Each number is 128 + 24 x the weight over its row's rms, rounded and kept within 0 to 255. Layers, rows and columns count from 0. Numbers have three digits each. The size before them is the row's rms in percent of the matrix's.

# layer 5 attention query, 448x448, rms 0.0592, rows 240-255, columns 0-111
084:120131124112126135153114108113117172096112043150165182165121153145144155123090098086119124123154106156113119095149126128124126103076149112128109134095132130104122131159158139121142114113128071081133105120168115136117105098097136131091133121107126095127130160171120158127089126125167116080133080097151144135141149134152146145119119092139
107:107107074156175121094112141109129140139124142149083147153103140109123105128138158102127142097129147164158118134148175130166161148081126133142122134142162165142129170165133129176163107082148069084145097152110136169130118092108168120127090154124149135146125087127120125163085115146127129091112087094181112161128113122077163109139177143166
111:111111157128128120120126154075081114101162148146170103096066105156143167120093157122117105141132143083109146143126148067110148120181165106106163114095147137112157164133099133138154155100100156129157191133125091141130161151126112141173142143144140156086099121113114111137104104142153148112122132152114132133123163113125098115110082137088
120:084116132110142102116080103108155129131171135091150084127115097124133103132119172121106121107124092091142117125153146151136185112163142166117118135124139132172147139105153105162126090183127158175125122143137119117132134121147136127126162123164098161159141119130122138134127100137113160141145168137126099146127133137114148148119122124109
117:130100121125107123169144147141100160106118141139135129139141123114120139132148130125171129134138145089157117103120145122153137155109135123145134101085118142118101134155117126091131113119125110141128169144124124133130129120142108136127139164104110113076106148151133170115091164141110127152092151108136111115149141165136125111179137114066
125:134156095128126112114134168165136126204122153107152095116133114160183087114149137133168095130104125111126130109138115168156128123145127134115148102136186136162125078136090098133164146138139135139145135146121132098111134139106118147125132106106172134111137104074073119107139110112133123130135121112130110126130160153138138112122131141129
118:094119138143191146152144109129105127119102081107126153099181122120120141157168109159125111079131135120087153117097135124133136140136082057152079150144115126139110133121147176102071106132143144092158138103098081130057121068112112127155118110115101114077157134114157148140155131137137136121109124114116095085126146146122073137095114130091
123:161157095172119156103181146120120170150142148185113142106104105154129087142094150146137136137125117083152130145193100123105080099130104119126124132119147123130131119158103161121086151120165175135105146165131119144141092140126111101133141079150131144115152098092121153136158160153097143135168137089148089130140118131147169095124161122121
123:177101158146109075102126158109110110129093136121167137154104105115170147165113127127160125093152146093189086130098139105119182123209139159142129161168149122137075106124103124088109161152100113117150118118129148124115163153148150151099121142116105127136132150100117151129120194129154116148111135146109134105086109129172140116145128163122
124:094093131107147158111140120098128143150110112134096105176137132148142162122106129187109120135126182128145130170077124125114117118142166113160121136141137122110118151133144100096122151126127113144112130109130146155147152105101103138129145100081166116154090128120144148093171135155136129114110173121112139137128077150116106127146089146127
130:111120123108174091147139119125122128102124135113135142093085153120146111117137141135133120183185135126124124147095118124136126132109116126144113104089118111122137172155137097120098146125099140129158139157097147131121112113161125127153132102079138116132081110114120168099141209130120079136159143106121130115136129124133152094153161149111
123:124120145122162103122130181138132138066103106126151140098131175142132122139066139121126150089124111128112128148092136150129135124109127114143081117097145120188129156185122107111093097127111139114129092104143161139103100117144114141098099109113146156133119140082123124182154114135152163137146113120111126166158163123085117109119106147097
127:120144114131090138146132105112106096156131127152138117115138147146132122129116135107157153126145130112104151118162154129112143107139143153137140127149126106117090158097121087129133091117165103121122135118135121168155143117141139132172093098079187130099128121146123131142173139158115119164101139182120128117123118124107113130158123127106
121:171129112147132143093149146150160131120142130100078094120129197123128106139112121154123139177075132114140122138134137146136157085140111122093122150095149113130127144116120102136137150110111124109098088126099139146164152114167146135101152137121118081122136099126117101151096123134146130108155132130089091099094133111133122136123162141132
119:144102133131116122149101065084172172157131131156143141122143152096141128166103126095094115136107121133151089119143132109129135118119120134160108165168115155143147125146112086147155142140145155134172101139118142111136106145127161146103091089124123131100135130135124131180135111117099116159123159123156144137097109145158101107141129205108
126:119104099128137074146131105125156139098149162170114099124145161124134106102129098116144089119138149094111136105116159131146148120195134128084148109122172135107158148067144127160155100122107174142139195133131118138184144167149132145123121090152123126102107149120144105133120137144152132129157143099138108109127106145107129144142127114097
# layer 5 attention key, 448x448, rms 0.0599, rows 240-255, columns 0-111
093:135168149157132125135118120126083131132161119153149087120082110127173134091076123148105139141112106120086134161105134166115099128162114116142125133118126119180118138096113119116152151102148123133148140131154098103134150123111171126133121157123134158053149120135121132176107133141116136151136095100138096148106146132128133152099140155094
106:171123092115158148102140082142164113126116153130096143144128134107130150107172140129140150128144096165120163142131131156144144136087133088127101163121133104141143122125128121100184092153116125123083091111129130142160107100131092100121096143107146126145084126123123100137102147112178122138130077133141112056124115130170134135129101170133
110:141103118155147134123127114147088089114139120154128093139086095099134151148120133139126086130120140136111111127129134134088127143157115090125144126114102150156143130080152091142148117151144119143098152110126093154139127138135094150120135164124131118054084161154113120144170135089103119138121120140120129167172122155162114173170129130121
119:137086072132094138142144107105153097118131127140168129124135134101064131163131082121122130089119112138169120099129115109128160097138116137168095141111125164173149130112116107125139157156154138131108115141129083159130110106142110142114134108124111115176077118131136119128125098100117122063126128115147125126139142151150140141147179151100
133:141104140177104153132149104091139155156113119125150153126144115162168080156141098127167155108136170132129131158147126140118133114138140103138161107089117128146081107124100129113189140122133109106148123132153108094098128126103082138161064174160117145056105133150130134117109136109099116095113118146184165096126095114106183131167083109104
137:165140115150105142132144147174145106114141117126124157133159159108101132134108171152113126154137140144136128130107127193097117152145090152173152125156126141184143126092132135148097162123110160103120144175113138097129101094107119145138120127168097115085138154156115097094106120136156133126181117129104146103130124155126126111115083155082
120:123143088105085090165099143142133153117153113110150118100115135130089100143180108137121117094153148163145188097164166110141115133148114113129098138141115099110129144156135143097092154138124110114114120162106109121125126112094127147125102112148127121111132086097107106127198130136137091150106109106094128145140127125098073101172190085114
126:075132127150157156111136112065167141178073125122129117074133112118136132123127093115134137095143114074116135166167121145121095107162114089173144124104171060143120117167095171127141126114118140141128119111122139118147147126148111113137091063165078125187119135125140142125116092104158147109115154094063095115133116133124135140163094157162
125:122148100174176122125089155128133105160149144128121119129118123175131137136156132138153153114111114088143127111066112128120116127143114126106150117102148149177105151133132164126119090111125186116165155142165104151112095150148124143127104105163133119189148151111146164132126142176139126129113101120135144158140143133190148145085146119112
134:129115103120120109119179104154110161149134138143101117135061156124138093140142151095174152152125080116121129102087099170103160118119160151157152121159113123096138139113099127101150129131084180132146138124125106139116078129115126132134157128155128100095130123106137138106119133109126137113098143082112122147111097134138146157142146147121
139:130122134139116099148096128101167103107106096118149130133101141087155120202159111128097148121162114120120150160077137168090096169135105113112122098157115132136114131080165089164145121135125124128126138123109132155101123140153105126133170137122097117128068109118123100101120157124121104127114133113099133125190166089136116151126129116139
125:135116157169152157092108147072141121112116148131133118155157130091150105111125139164139138102092166132134153143134130110127106093126127128119125152070169111079122172163143151112136109134145109156128132103122143147098082152090126143063151099124125116092108166085092150163155114168106135110145125103145132153135142114091122146115146116142
136:154135134125056095182125159127125136116089109104107110132081147130150118082127118104125087131154134137148165118119112141162161138121129138110121143166110127128115112161124122088131116090128115155126140143075164119119135164098147178130087140096134163111136133108127128117142119172154112108086126134079153141146097148139097122128172116068
128:121146108135131159119117150119145115125093131145124129162165147142139133099199208144084144198140096135112118166117095137114127133173183149138106154123136127171144134113134105114133154117120139103145090096136113091139124098135153129140164133088107097103114122136146103140100116120140101093104159099080134073140088108155091113094125097118
120:135117143126118142137086139102170098116093147131175169148137126128127130145147071134124098107106143093150127134119099096144150072113105145129151126129114106156109106133168148105172140175088144127135100162203106149149099126130169118139082123119134166123136135129106124153175142150136115135130151132153131136145180106134116105098137126090
125:096093116106122148137119161124145146159118129173165126065122164181120081149166111120138147129137094099158112123139140160124141117134123140114101121155167148109116164146143180126149118145140095118156133139111162160137099117165158141104081141150172123117109149147136094142154185092073095066153099132151123086118148132164150130177127151115
# layer 5 attention value, 448x448, rms 0.0794, rows 192-238, columns 0-111
094:142100153097137128103129119128098145110122143137118132160146125134154110135144168154129141142172120103139139100140184136121170143110131082118116144080147131197144117128128101125109136173132139130173140164137162152110117092120127160163134107146119118090108148088141164104132136144116126079130138152179136128135087146130103115128119138131
097:137141170132138157129154141147122153128138125129131110154093137091110105132121049122100119166172162155160120114168155140116121125096137129091177152105075135130078129118134147147094143140162114132136139107111164104161171083129121098150141125131090171131092111106106122125141115135131095104123189136115140077097115117152157123119100157126
093:135164144122127136124112135142128093106135081102153144129120144111127147126167110129153085160165134095143134193148180120125120110124127092158161111085116141131129151085102124132152108151165155138151185087117048106126161153162140103154131098125136088117133132128124145152121117104154151130117133133144120135135124119119123139083102124100
092:135139081143154108147118110113167157096136125145132136124134131132140098145135139146120126126141121147119117128159134147128149108117129099188152100124146122106123124138098129108118160119134160120166103139123165142078129126132118151128093139138085142115114160095103111101095129103107144105165073162122159139096116124093143157112110130137
098:084174105155096122135156107176145105102161129127131120104132100136123088167130128108110120151107133146155144087134132129137155111114148160062146088116164106111126133139086120154120146110173148131130083121140133074114138138109095144132143122181139144095133127099109128133115096087113169116143112121187111110143114144117124137107129218161
090:107144137128163147133105147156126102127130149108119128162147134146090097173135111121164157143076156119128161143149105123139163124134169149118109114128136087137147122065102128142143149123119120136114131134133091133130120115143106131117155128128120176161130114099137099095100140146153141123135138139136100133130137132148177084095113158124
091:117130139120147101152189123146132112116156134115151125184142127131111156105136088144107125096128156157149159123092114123119068107112139144145141096147149117152129106111143107123123106142119103115150131113148103127137114182099137170148114152153147144133121120144126096128129176156102118149112099144085124145131159121121151121106168146151
098:169146134147118099090127156134118129117145137145133137094105112208142104147147089116132119110139129114128123125109133105091166106145117139130090129132112137126144119126153083102155163101135154148117151140150116128146119113105139143121152151145085145140090152136162097118116103085122142162162143137137128186142089143131098119110111144086
096:135132126114165094147115134135125130132136187121094116122093134139163104119067119127118169124147135138120114139088099097139142129135102102115134110099102156162095112112129156136136165128128104116125138162081114129142101132087097114130109133131152147142106097102124143149086102124114107175104111106079144111145130108117158107116126142111
094:097146145128076092165122117154113101147113130126094120131115127112118128042127119104176150153107139092119118131146169150133112115138101121162152163167121117174111119118140082112153202085121102153084125099178164135176157100134156146148153087074121162143145127146143144148128132093051122134102117148096121150126147116174156129129113162120
101:141123097128122093128115111130134133107142149142116107137159167150145096109124115104083124144138135138097121123117159117120112123161082149122136111103124142088138159105107135131081096158126128103070088125101140138123116107138137147141123135116151098137110154151108133157145161162092159113132162110162145114138117107129072160170156161089
091:125117110120131121099134112118134166117090138142130154152093104139104165132145145124125137143113145136078153123131086158127099134162187133136137154180151090158124141153141148103135134148129129124075140109172132141106070121096139086122108156143175119173136100106150076097096141117132121131122095132083137146104152128157108158138124112119
094:072117150159175130155132184149134139104148139171113150102149163112104132140127127155111100155121117155166120159158113080124143131118119135130161108119140100143110111115128184138119134125116129116105093117134126170093174157123115146114167133112110164189111132073123124137152164160135140161109133162130112140142114140144169135130090145150
095:106152108083130172146085104093144104146144127116085084157096151134104133104150136099124137149099171176131155114172102125110148135128096148122157123170098114083105133113136145133137083107172142153163139122127097136174108138156144092124133116133115089135125165163133158105098139092132086093150121147103114151131133155119118165127117106133
102:094108158074109161135156151103090101080162129115132133151127156121128141162145122137134144149162086121125093148161129114153125104097105131159126144124115147134102100133158086103175142166104140120085112126091126158112105140113125120175130169154139097140137123126124105130136112151144168119105150136114116138118127140089120154125194141137
096:123110161076151140133125125148109111124121066146081119122136068143128138120107154139139148061119099154119162139130135154136126110088155116081141137138165148096113128132128144141061172109127123149094147136122135139135085141124189122153131146167074114128117126128116143093161155123113103101126139169124116154150069111112169148165111123131
098:145140150146120131119180107091106123112118122141131160142152130100150128137138181156156143141109158128095141141128086077147113120116129123143105125144154155143124092133157071168105136120143174101124131141151126163076131099157109129112153154127140100096107140110133143112157142126161115127130107143117173130165130139079145138125123117108
096:127108095145144112122115128147123122145124082109126145145125132145107120112126134101104122099102144130161138119175174155134125124137106172131150132168101127152132148121114136139127129133155108141107104129133143108145139162124161131132105160155144137106165128117176117061117132103109157151147140159133053159081084154136124137137112107126
096:107139146157143147142129108135146083183124112089096172154122125129156119095134126091108128113208137141140154084121161063168122097113138102130111110099124120123130133103107125124102085098105102122095144134092120126184102148103162163114122102150133145150107090129107078131088130138125129154116139134128136140167126093105119178125109098127
096:104095157114131099158147120160146127185132129128172181143130145095141099117142141106109094116111125136130151162146179152118154113134107116111131143190108133132109089110111135156170124098162078142127152119117135138149102124132127157163109120110086155108116139093121137168092155092130093080170110126124161129109105126147137149109165111089
094:145121152154111128165135126123131120128084151104128141108138117104162158127127143096140129111145143142153155162104150157126144142146135156149131172160119121157109120096093101110082126120126145087134145106130111061123146096139094124125156092186133091118163131115138134173117100134135122129166088116097141122124137145129146150139137099136
095:067181136138088129104086118122132097099132101145108123160130121149118140102131110127091097133148156139114121147108124161193105152156122146120144138111127154120117115112084109164146112097135122136144091133133153116137134123098137182102156140133105080150119164154116118116174140109134171141106127108109165114118170138118101107140171102112
093:117125075156136097112144128140111129134119112136127122123142101156151113143137156121124150116121174104111124140120127123075096168153102107133125134106124094113112150104134113132114108164160112129132143128123146124147137120163106099122132119121144136123107116161107103086127108107129172159098159152134162135107097133132134098097129118151
096:123115106168089137115145080062150094170117143139136111100149124112097104089163134084105123130143146150115112112142137121097110113102114124135133127137134147157139098111092084126076131137172119096137115151120078136174095132137133124159161113155068115109140109134124122128139109164138132153111132148167111064120096131132143106112146186108
095:108154098106120120138132101136108134153119120141114153127113118155142111155094126138098153097078131159122127122116113111105110167125135125159132174157135158167113105094156136143129146137126104155130124093170120111170117128141130117124155099099147142159117180112124154108157090135141127096151132138094123111085110135139157089140128127104
097:108144100156126187105154103091144136102119122110108135147114163126154115151101152114132134063127128104140133123116089160100112143134107125158129135098114095141134169109138115120128164110102117126108132168105140161144163120125132120126105147125090144110164104142146068133151174112068097138101133071093146121126139171148149121122147116167
096:124102135144144130104153097082118131143132125160094109128099134136065151127123126120133098144138117130127119131145124174122179126123161105137103115131166101152123167125143106109125144123159155098094161105137110166120175107100161172128133125130129126120135083159133110095101146156145089183135137139131102115151142111125140093129088159157
094:135150130104136128076125151134156087169123130123188153157125123126111114181126140144129125157169105145096173188130170133106111146127108119104111176094103167134126066131197143133108142141111176135129093091124131120110122092096143127137152163148119127063141109113142146135117132163166117153157113124117151127114096159125168133145090166120
098:114108132077076127114107148158160138108173134110100082132160156148178116105125167108153123110096129116122162114136112093068129106152137145111095081161128140134128124097109113166107158093143171136137131138128107119154126098117148162162146146136097139122135080136149143157149135155109088144110134097092118089084107130146123105101070141110
100:159175144072107165137150163089163081125152147087129147139122193133123150124122109144154132161163149109153096121139124092096092107097131166117132149183075175110110123125121125115120159064138091098074165137137161135133096141157123134134115138162136125122129144150158138168160105111100125150108142115119115168105152184141143155135143094118
091:142155133123122097077129122133152112147140108136111173130132058117128155148086158130105142174160148148158077120156128142114122151097119132126142104117096126113163136120123177171127172154117099122096081122161134111090101115072191121130132119153144152102133154100177159153139149088127133131173142127099149113102078058138112146142155114129
096:125120126170075097183139099130124148118146114112133096119125111110127127118145107126181126092160095100133145134138126116142111086093167188149131186086109105155127121103124166139122145141117119111097104159181141104157142135145082108121103121150082075148164119097128139076132107144135140132131181118133123149137153066161161123146163143113
092:143097106131128111090136115100086127098096185171140119134121142108117161137092153146129148119151158131141147146149154133116137113142117160103155147100117146115101136102141161119127155135141180121137085109180128167107125122154104163120139131133162135091119184127151132139142152158121167101124106101119127168127155130138172126167118129154
102:131105129118109158099141101114117154121135141153110109093101130132136120131089150135158077152161160146131117116191131111147157182128125101109114152111141164081144194136131143122152152138112166126124177146090156166128115135118111154162142123086143134102157124192117141123151124140175138096097124084149112126136131097106097109152099122088
100:173094169147136171130160146149162114089107123150093118103132161123105123096131152146129095159098162084106069095096152130153092155113109132118117151141120072092113128155090096114139138158129108147098164121114152142107113106139086135137187149118081084160132157114102098140148132145151104142119146093116133119151084147106098122163092133133
095:138119125126095088158137094085088148118126144119165145116183108125098087154092133124143162138136097110147112152154109148151114142103174095135110123184141116113126163127068102133092141116110128123123121111086128099119157095131173089114109133118128186149144104131136117152126132096106103127165123093127135166173122170132133130133129118131
094:113127124122102109108106162146118154163152102145128154094097113131116062100127151130155154102084143150118100112134133140173123152143164148157162112110131138113122112125124123143150123139134118120116183134123118153131107136093150138138162132148101106127103131112160151071163128121152157126123099137118114157105141176116140114099108138131
093:124116140127100144126148171097186149123154085092110114132111131090100097134072131171135094157095151119110132139097108126117134150139143093139133141115122138141099128139121149133122171125138146107137177119133169101129158157147096111109107122123120125126123131065147115145114164114123099119172123084117100183098134094089146087162121164091
095:175133159136142107150101124125135140122142092113108104147125130090155086155185132141130125139128176159136146131103127132127117119119127142147142126120141153135099142125196138098135124116167156118137106132097100114160123148144124145093097123184076207094155112146146150111097121109165108120150093132110146101144085104122151147095078137126
096:120127096107120124144157157143179116139123176074105123118069089129148087124141090123117160102132177134129153141101112123133143139106129138172124144145084117110149191103121094102101137162130142117150115127192156141148127145152164128135101106137120107150097129139148143161128169160118160128137130131132114144144093107134140134120116116116
098:109130153121125129162164152113124136117184113145122112124131114145148087105119079149155136123171153170147124109083124134185121127128112115069114171129131168159144147121126108141131133124135169105111103085149174137098149126113136127118146080098136131168130112103126105085137109143103101089120132134153104108136140142139080098140133099130
097:114114129157160103143092147095119142160141143156110136117171131085104109140098153195112114130133138113106134132131063134119112149129114114105125172152129123146136141144163196113123141164127147161114135126140080125162122154172143110143140185147143167122172121158126159131117157103151097098135103122116102129125164135122090136154126124165
094:123125104135144125164106128156142103095124100148093095116125124153115125135086138102131138136108119155074085168121157130161128115116120141127140133158151120143134109125131123163177111107129158164138094115131090098122114105140160083109079154143101081139131114112126096130190113104095110135099085080150127125145114119125135118114139150164
094:108106127110095138147122115109117123108135106130156120146117141107119158096130178166166160079128131113075126142142108147148119095139126120145121165113112125147120170130125107114110160157188116133127090139134094134200153142074146146155118136195113120138142143119142158138120092162150151118124141112142135076124154175135132109130156150134
100:126134119166151167152160100136149125106128143119112145095148153147123142137079102158107117157105107190116099110111091155115158118142125150140121126127108152087137126140142178092133132124148135128144155127150139107134143105128118103134130132103144119121142126140141157137104069109146083120102082098126094106139118110110173142128125146144
098:167069145125119165124116136128157119138147177079125163113127130138125155111132130098171165123126136125121130131144112151122163191106106188144117123106156166099141114121129140136123154132108104109144131147123130086118065087129165145118150128148161126114122132136080064140093132135143112115110141110156132129128113136122142154172121171108
090:073127133146138152109155135120166122159091125109125129114144129119114178117143176105112148134141110168117150131120149126132139111080141114134116164151142135123084131172140110141097160132118128134100135138118155098176170108141110149117124101123144108097135104157117083132141140137134122128148167163086098149154133157125133117129143142140
# layer 5 attention output (transposed), 448x448, rms 0.0634, rows 192-237, columns 0-111
095:127078151171184124134132141097094121167129099124092142113137151150113132154131136088142167133160095147102105136131165104100143132098131076126111141089119144101121120137150132139108177133123130122158113150141126150120083089121109124184107108136112117199110173106127141161139097115174151101149158143099162089126127116158115147124119184110
093:154120112113157131144127113146153122144133083134144106058113130104150123171126106114097131140132148147136104136148107120102125151140100122149104117112152132146144135133139119110134147109122126106152129122097104110136132105154170148127198165137088107111161135100120144090128155129118125136155105144105126144117137097088111131153124111134
097:146072107131133132119089116114120122140154127126132154115123126148129143161073056137090120115120127094113136124132122141058183124101109139138132136126137129114118144092101157120133137140151117131115121112112106111123175133075125088127096174112139131171144122137089076148130092144154103105146131139124083139139108129149164175100147114091
095:129156152137152083106099136122137164136146133064137100099115125093109167075132103152137134121116144103090142104115185166148146139143128199148122137103117130154170133181188131162132132145120143156150150139130154136142156133157082122122124151111152108158115139112106110117094105164094134131129145120131119113173132154094111116088159124102
097:111132140171092117112153100121113112154088087181147130095114123154096145080106166138119134116122120139132195084150130161103120162137085135154111142135128187120149093123095129093139097113121100152133082112123153161120136141152101186103155100158117093123116134123114137103111118143160184085107118108122155120111142104091133101120145126149
095:108141127128153117104150131146092156103128137132132103114127141168126122147096110107139138188139143128124137139137165152141149102116118115154129159103156032129129117129139107133132086130140129105112134096127093118125112127126148109085129137117129107096125110109135120144120127134125133096090151143167162126112164164088111134112180126128
090:110163162154114140119119108114134179093116143137114084158077136121128107127126111149102115091131126152101121138075133145116105122162139119149148062117113090084121163110160088119116110156098136145119145095101134123144118129077150117113057116132138148118151135151151146119146173142123108104146107107117126165126096104131134113122162109129
094:088132149094145133155138135133128094102128132103145126168129153102150067125124101158075088091135125135158151135154163143077105180125093137161121135119110163112137134134124101154115134139128167128141155155152140105085115121104131127104140114172114117108104142148102154144117121107132140151119127125174089128110124115116158118137151121152
097:151148100113151123099131143137113136135135103123147145135039118082156116105134139126128079120109116120134151114155109090162123161163117140154087164103174114125105133124107155166135104158162101111126149127137079141077131146104111125154127120098125131069156104125109113131118121124164114116136182075117089136156125120189102138158133100147
094:119117107168147131173156154145092180101154175130142179146129136127172124136117120111112122170133115126119147098157117112145120190120100071157129125137172107135175124165112115135099138156142121108135143145174122133141134160120125145102121133153091127060142112155138102144135106119144118124130121070114085133112102142108160098134125102129
103:136138139150112116120125092092161079133137141107153123135196156121093133146092108137131128137115141143130131115114145122101166132104146138130098123146145109160143083089111116108163160135160097181164078135151105131160101108122098092161081118136132149146107108088133086135125167099130120127152116112140130104154120141144092111111093116096
087:157152179113178161130136100108177132121122126071106090146149133130137186105106116161147116159103136139125137115097144122122107137180110171128137103163059174141158139163146073116136167125131100122099129153154125110103106135104166111126116162081108157116153113087148126168142132117125106158115123116141126146174093105134150108142127179142
098:133099132142153137121111128143105107146095151137123132118152133124120143153170110119147169105083093128111132135130123086123147132128084112102127110099145129077118160094087094096122146132108132069149173169097146130130155125108132155144123117144126148184171106130166134115150134156110126168120137117092141130152110179114090125105178161126
094:134115059079129141105143135124126113132139123144100156139159143138100112109127179158107113134103086165112163155121122134088119141092172157171093111166161153139120171151114107145156114125128136156132116109099105089109068104103116140111118127139108105150122164110132115110104129134095147067136138163118112164163104139134129156148149113140
101:124136154145127115109148142114145116143154109138167123099134108126131167120157099111165162155101148104132154113101163140149110131130157111107129151120172139142133142096157153095082127128114084191142138121103156120159122113146088154111139159121152139195127127119130076130114093136121115106125123139127118159111127154126135110157115123138
092:144122138111161097133116154164157142148118111137091126173111130155085140124097104129115148133163141122173144133113119181139177163103119126128149109099108128106154126135139123128130134091147120102186150160079121126085120121112109177122133108104124110142143138105124112113170118149105112106114118145107109097187096100120096138162102172170
095:139150088140146134111140107136141111153167130124142114156076134104159144137121145139109086147113112134089123146131122108118173180145113129141120092109116170119120109122133098105116149121122186145133136136094113143085127108131122121110125141129125082155119104145211137106165122110127139121096150127143146169111153177139140154119074160105
094:107128082153088093161095134118188107168099116143139125154132137089132103105126106147148156111099129126136126082183118159129190103083109104148127152130137140138143155128124082113120132147121143139158118129162168098133122124086104149100094115104132147148125139119121104144095095139099145091159101122108099133121164147152102137173114137122
093:118126118189133136093108080136118105128133129120179147184136085154121114146133144132159108127126115131136141115140138083138152140166125072130088102137175119129142118139099112151167113137104129135117101084088133125120124121103141107151113109142120098119115077103146130113103129156127155176148149127126119114138145093123142117132128103160
097:104109206082113135169156144102125100146146147114182135130134144129156128109153160120130088099117133099127133104118123106121117055148113165159118123098122124122121114150140163143133097100119147138141154158136131124079134146123149146111138126144107145148092155132140118143125142111113149089124114118107175145132147128110130125126178141126
098:130151119081122148125158072111140151114151149167136093157079147137157147158172169142101147111105119107134101104161149153144149127161149134131093123123086148101112109132078138143133137111120117148111101127154097174102120143098114110134164115147152124094154121098116148106126127181109114094131105110152111126129089150120112121137109131154
097:117104149150133139135107099107087099045103135081157157133153131145104125142121117128101123144112075112095151132143113135112160133138130117127144133145085126127123140146131094126160172110103122109121102127147161145112121110101164104114155123129129147137195132131116139124089092081106111127109130130099114128145145140115142170118136142120
095:119144101122079142145123121138143144113135125089104138146116117128137092093104175085149168111090184083116123154091115145130177160106111109122138092118125131138114158136098124120120140124129091147095171149141108136121130101098119070102148134130123132158098116089093156128094163122137152155088106116147145150179141138109124118137172097104
094:103138102158140165088178103117119094157079105170163104130103149112115112141170120145170129148128105111132098132126128118146072138099104139156115126131152157162150121128109102106133172131116091143114132118132114102165102126106142114138181146117081141084104127129150121114148147153143115107125147143157133154138151099092119128118074110157
098:111120132164100135129152093159118132078139113183131095145131106129158087123103138112127173199129161119104150107124090081117085163140133156122120094160130138087073113143155108144122150113112141123125125135122146112077131124115132127113169146157091158076148145139126179109107097115147124105101083159116104128147157106164140155148144131138
093:127140082131125130151090090129132146162161188140126160127123091133119140159107168143084145122161125128160111142132101121119121149135131158126104113160149139143088154132125139111080066147095136105096132140159131138120152099183157170133148130106176175135156150148091153123174155157113152162080144138128156132143147154123095140112108157118
097:129116143158127122117079156094138135148115132143113096175111140141098120132101099108112116126090165115137088126129078134158094118163149132127133150121136110130143127144164137133142110149138121116126119138116116152139153155145141110118145098140158093094141145168158120134147117126127151160136126121144144135134149151109128106133082117134
098:168159118150123123117144097117106129121171110132151116126141124129052105162126131107174109104143083106129113141161120151156101139124162160101151169098147179108118113135143061130139157093155148109106103130137173123110108122085126104109070128105137112131116112127158126158136136158124151117156138100115142089121118143117136121102133123188
096:148139126120147163098123148125117119074097088151108134133120143111139139138128089154156133147118131091126164123157127150114142143164125131146137164132128111124128091137150123117110128175137157130162139163143140131151117136141135142126145141144171118069094137150133159128136091164125136148130125064138146141147091143075114130133124082123
093:131187163135127172109146115138076114147151084137117130138103165147141171122119178150084171162120147107111111138123136079159098142135110166152089116139127155133131124090176145132151132158075142146126141123120125145127097173165122159129132140090114134099130080151131139128131149131107134102137119119129168178101141151123131093142157151097
093:128080134106154134109114136154120122171139132111092155105140125132117152138169119113096133115154141090137135140145130138092159147187084153171153148109154141080157149134103133126167149096092145116135069075161137140098084156123147123139102142105107163179102112085089122125155150093098126109144154094116165136111113112111152128147114142115
094:146093120120129151159125125164097107131118130159143117129159154129145133131093124142115107071157127096120140124123070130093120151131142113092125159104104165125124146083126068121126156086162116120098149120130155108145149104127123167142122118100160107144187154145201181156096166115144113132108138160108126082166151107095102160126124093153
091:119153128131094135126130112140138125110149125147130150081119144127095134139131143122128135099161144125095123117115142120172118123120063129140112160132155111119137105099118121074117116172138133168142126136131167159098136132083113113164126127135116122177162133135173142122137136128139137116129161110111183092098119107149144129149117112131
105:169103100140098132110121136156142171153139086124135093114143083161124117142134132127193103159135150102114097176105114085156107126143137157085184123147123110134135168108145101120145089132121086113149137153059140122147136169135120136133137117158184128152166156152130116129099147105107124137148165100112128106127150132126124121199098131096
094:115106151158142172146122101080132121166153134124097138128144133119094156118130144126176128129079150097129129165134178165106146151090103103113158136134123098119113131140106112122113126126131096164162137088136088107132152126188143088120120127124122154085161160084149097157132187106136121131125163125121105132129075105100110144147096131096
089:134137129112127130129127152153119136109126118143121097100083105160128173133114102120143080110129159116182128122133146127103106131131130149134170160116138080103123117110150104164114137100137080129130120129116141093132104087165115149149148155157118152139125160147136083114136090080149149111136091121125100146123127140090097139099129148124
093:148111150156128186135123136148114150156148153098118149156117098141089126152118101132122138164152127109149172136153094167156161099116119135127128130135110114146129127107132099197066131106110125102128123125126136158125116131091135139137150117147134151145154142148135150138142091116137090147159102176156106136135114120144176110110126142163
092:118163121107123114095152120089128132107093122134142137150143133095153182151105152136136085099117111114119150147113129150139149148178113078099133146106128134146168144145137130151125124182117117128117111141106118079123161151104140155113141093141135110153159145135113089152110125158163098128152086127149122146080135116127096124150127153102
092:151109093117094127125142134124133126086116064112094116107132105131101123140124087097128146109110125134154115133105118125137115106164148152140137120145104117062171136125135137106182114093160131077090100153125115127136110137126166132117133121171105103097155070165102135101159131096101131132154123127122114089131174132180148186084111098150
093:093158131115164154116167128132185116094135121105117134137116161117128130113148116122129126116132161140156116093100124118094109127148131115118138122120079149106116128109176120086169132158151109126130138099139133141089070103142131114123133133131141108121142103089128121126118128114143125100131137120139136114106122062150101124121140108127
097:149103116114129142159145095104105108139110121136100126156106140151181119143159131125104090148115060144140150145128115163113132116130111138103131151086088132122134138126136070147135065130138142124100081118124156082156125156127137129146120101098161133164146143111147109078119140152155099108099114139113128121179173120118114080103104087112
098:114106165119078111134083161145099151144130160087108194102103126117116127136109120090132092105152182099102102119135113111126144127174126142121109096114127112098145153113131104122103146132096117111150149126124144111112136130087153133191131130120141103136124140121168120126118105108163094140130158128108116106100117118136128120131105108120
095:123105110171156165146118128102150109135128166136151131140114101141141132125145162146099094130101139138115129150136151137124107115157128138137166129109110158115086111140143070116088118110123154120145119101137140136153135138120120094154105174178146126112143130082128110114157110075101140128099106186136136082145169135076158156113150151152
091:162152111172144119108119097110090113140143143175141129111121112131133143114092179115149141074118117095094113102147111147108159081117149121120114130112146129147130166112099100117097113175124110088127138162118155087116145126129149155114118165120117126138120123148149098197152136127115121124143111144129130128081116139103120134145132105125
095:154111122098130113166139182102114179144112122115101094125145117127129141133107131139110180136115104180116150159126107177128120096101104154089145130084151155077133116097132146104130118165123132112138126108150095113122091133131113127132171116123157129104122077143142134113139059130112135155074154062102088132140117084148124160117170142140
100:108109110106103117089123148146145079134161119132110096132114168139136102098109156127151099100086138131132104146081139145108115094134200158144106106145115102116166106149113150122123165106107113123109104106146138123142142104110158119117164126123124147140118118071085194134165077144129144138106119149112148119126125156156122082168163146094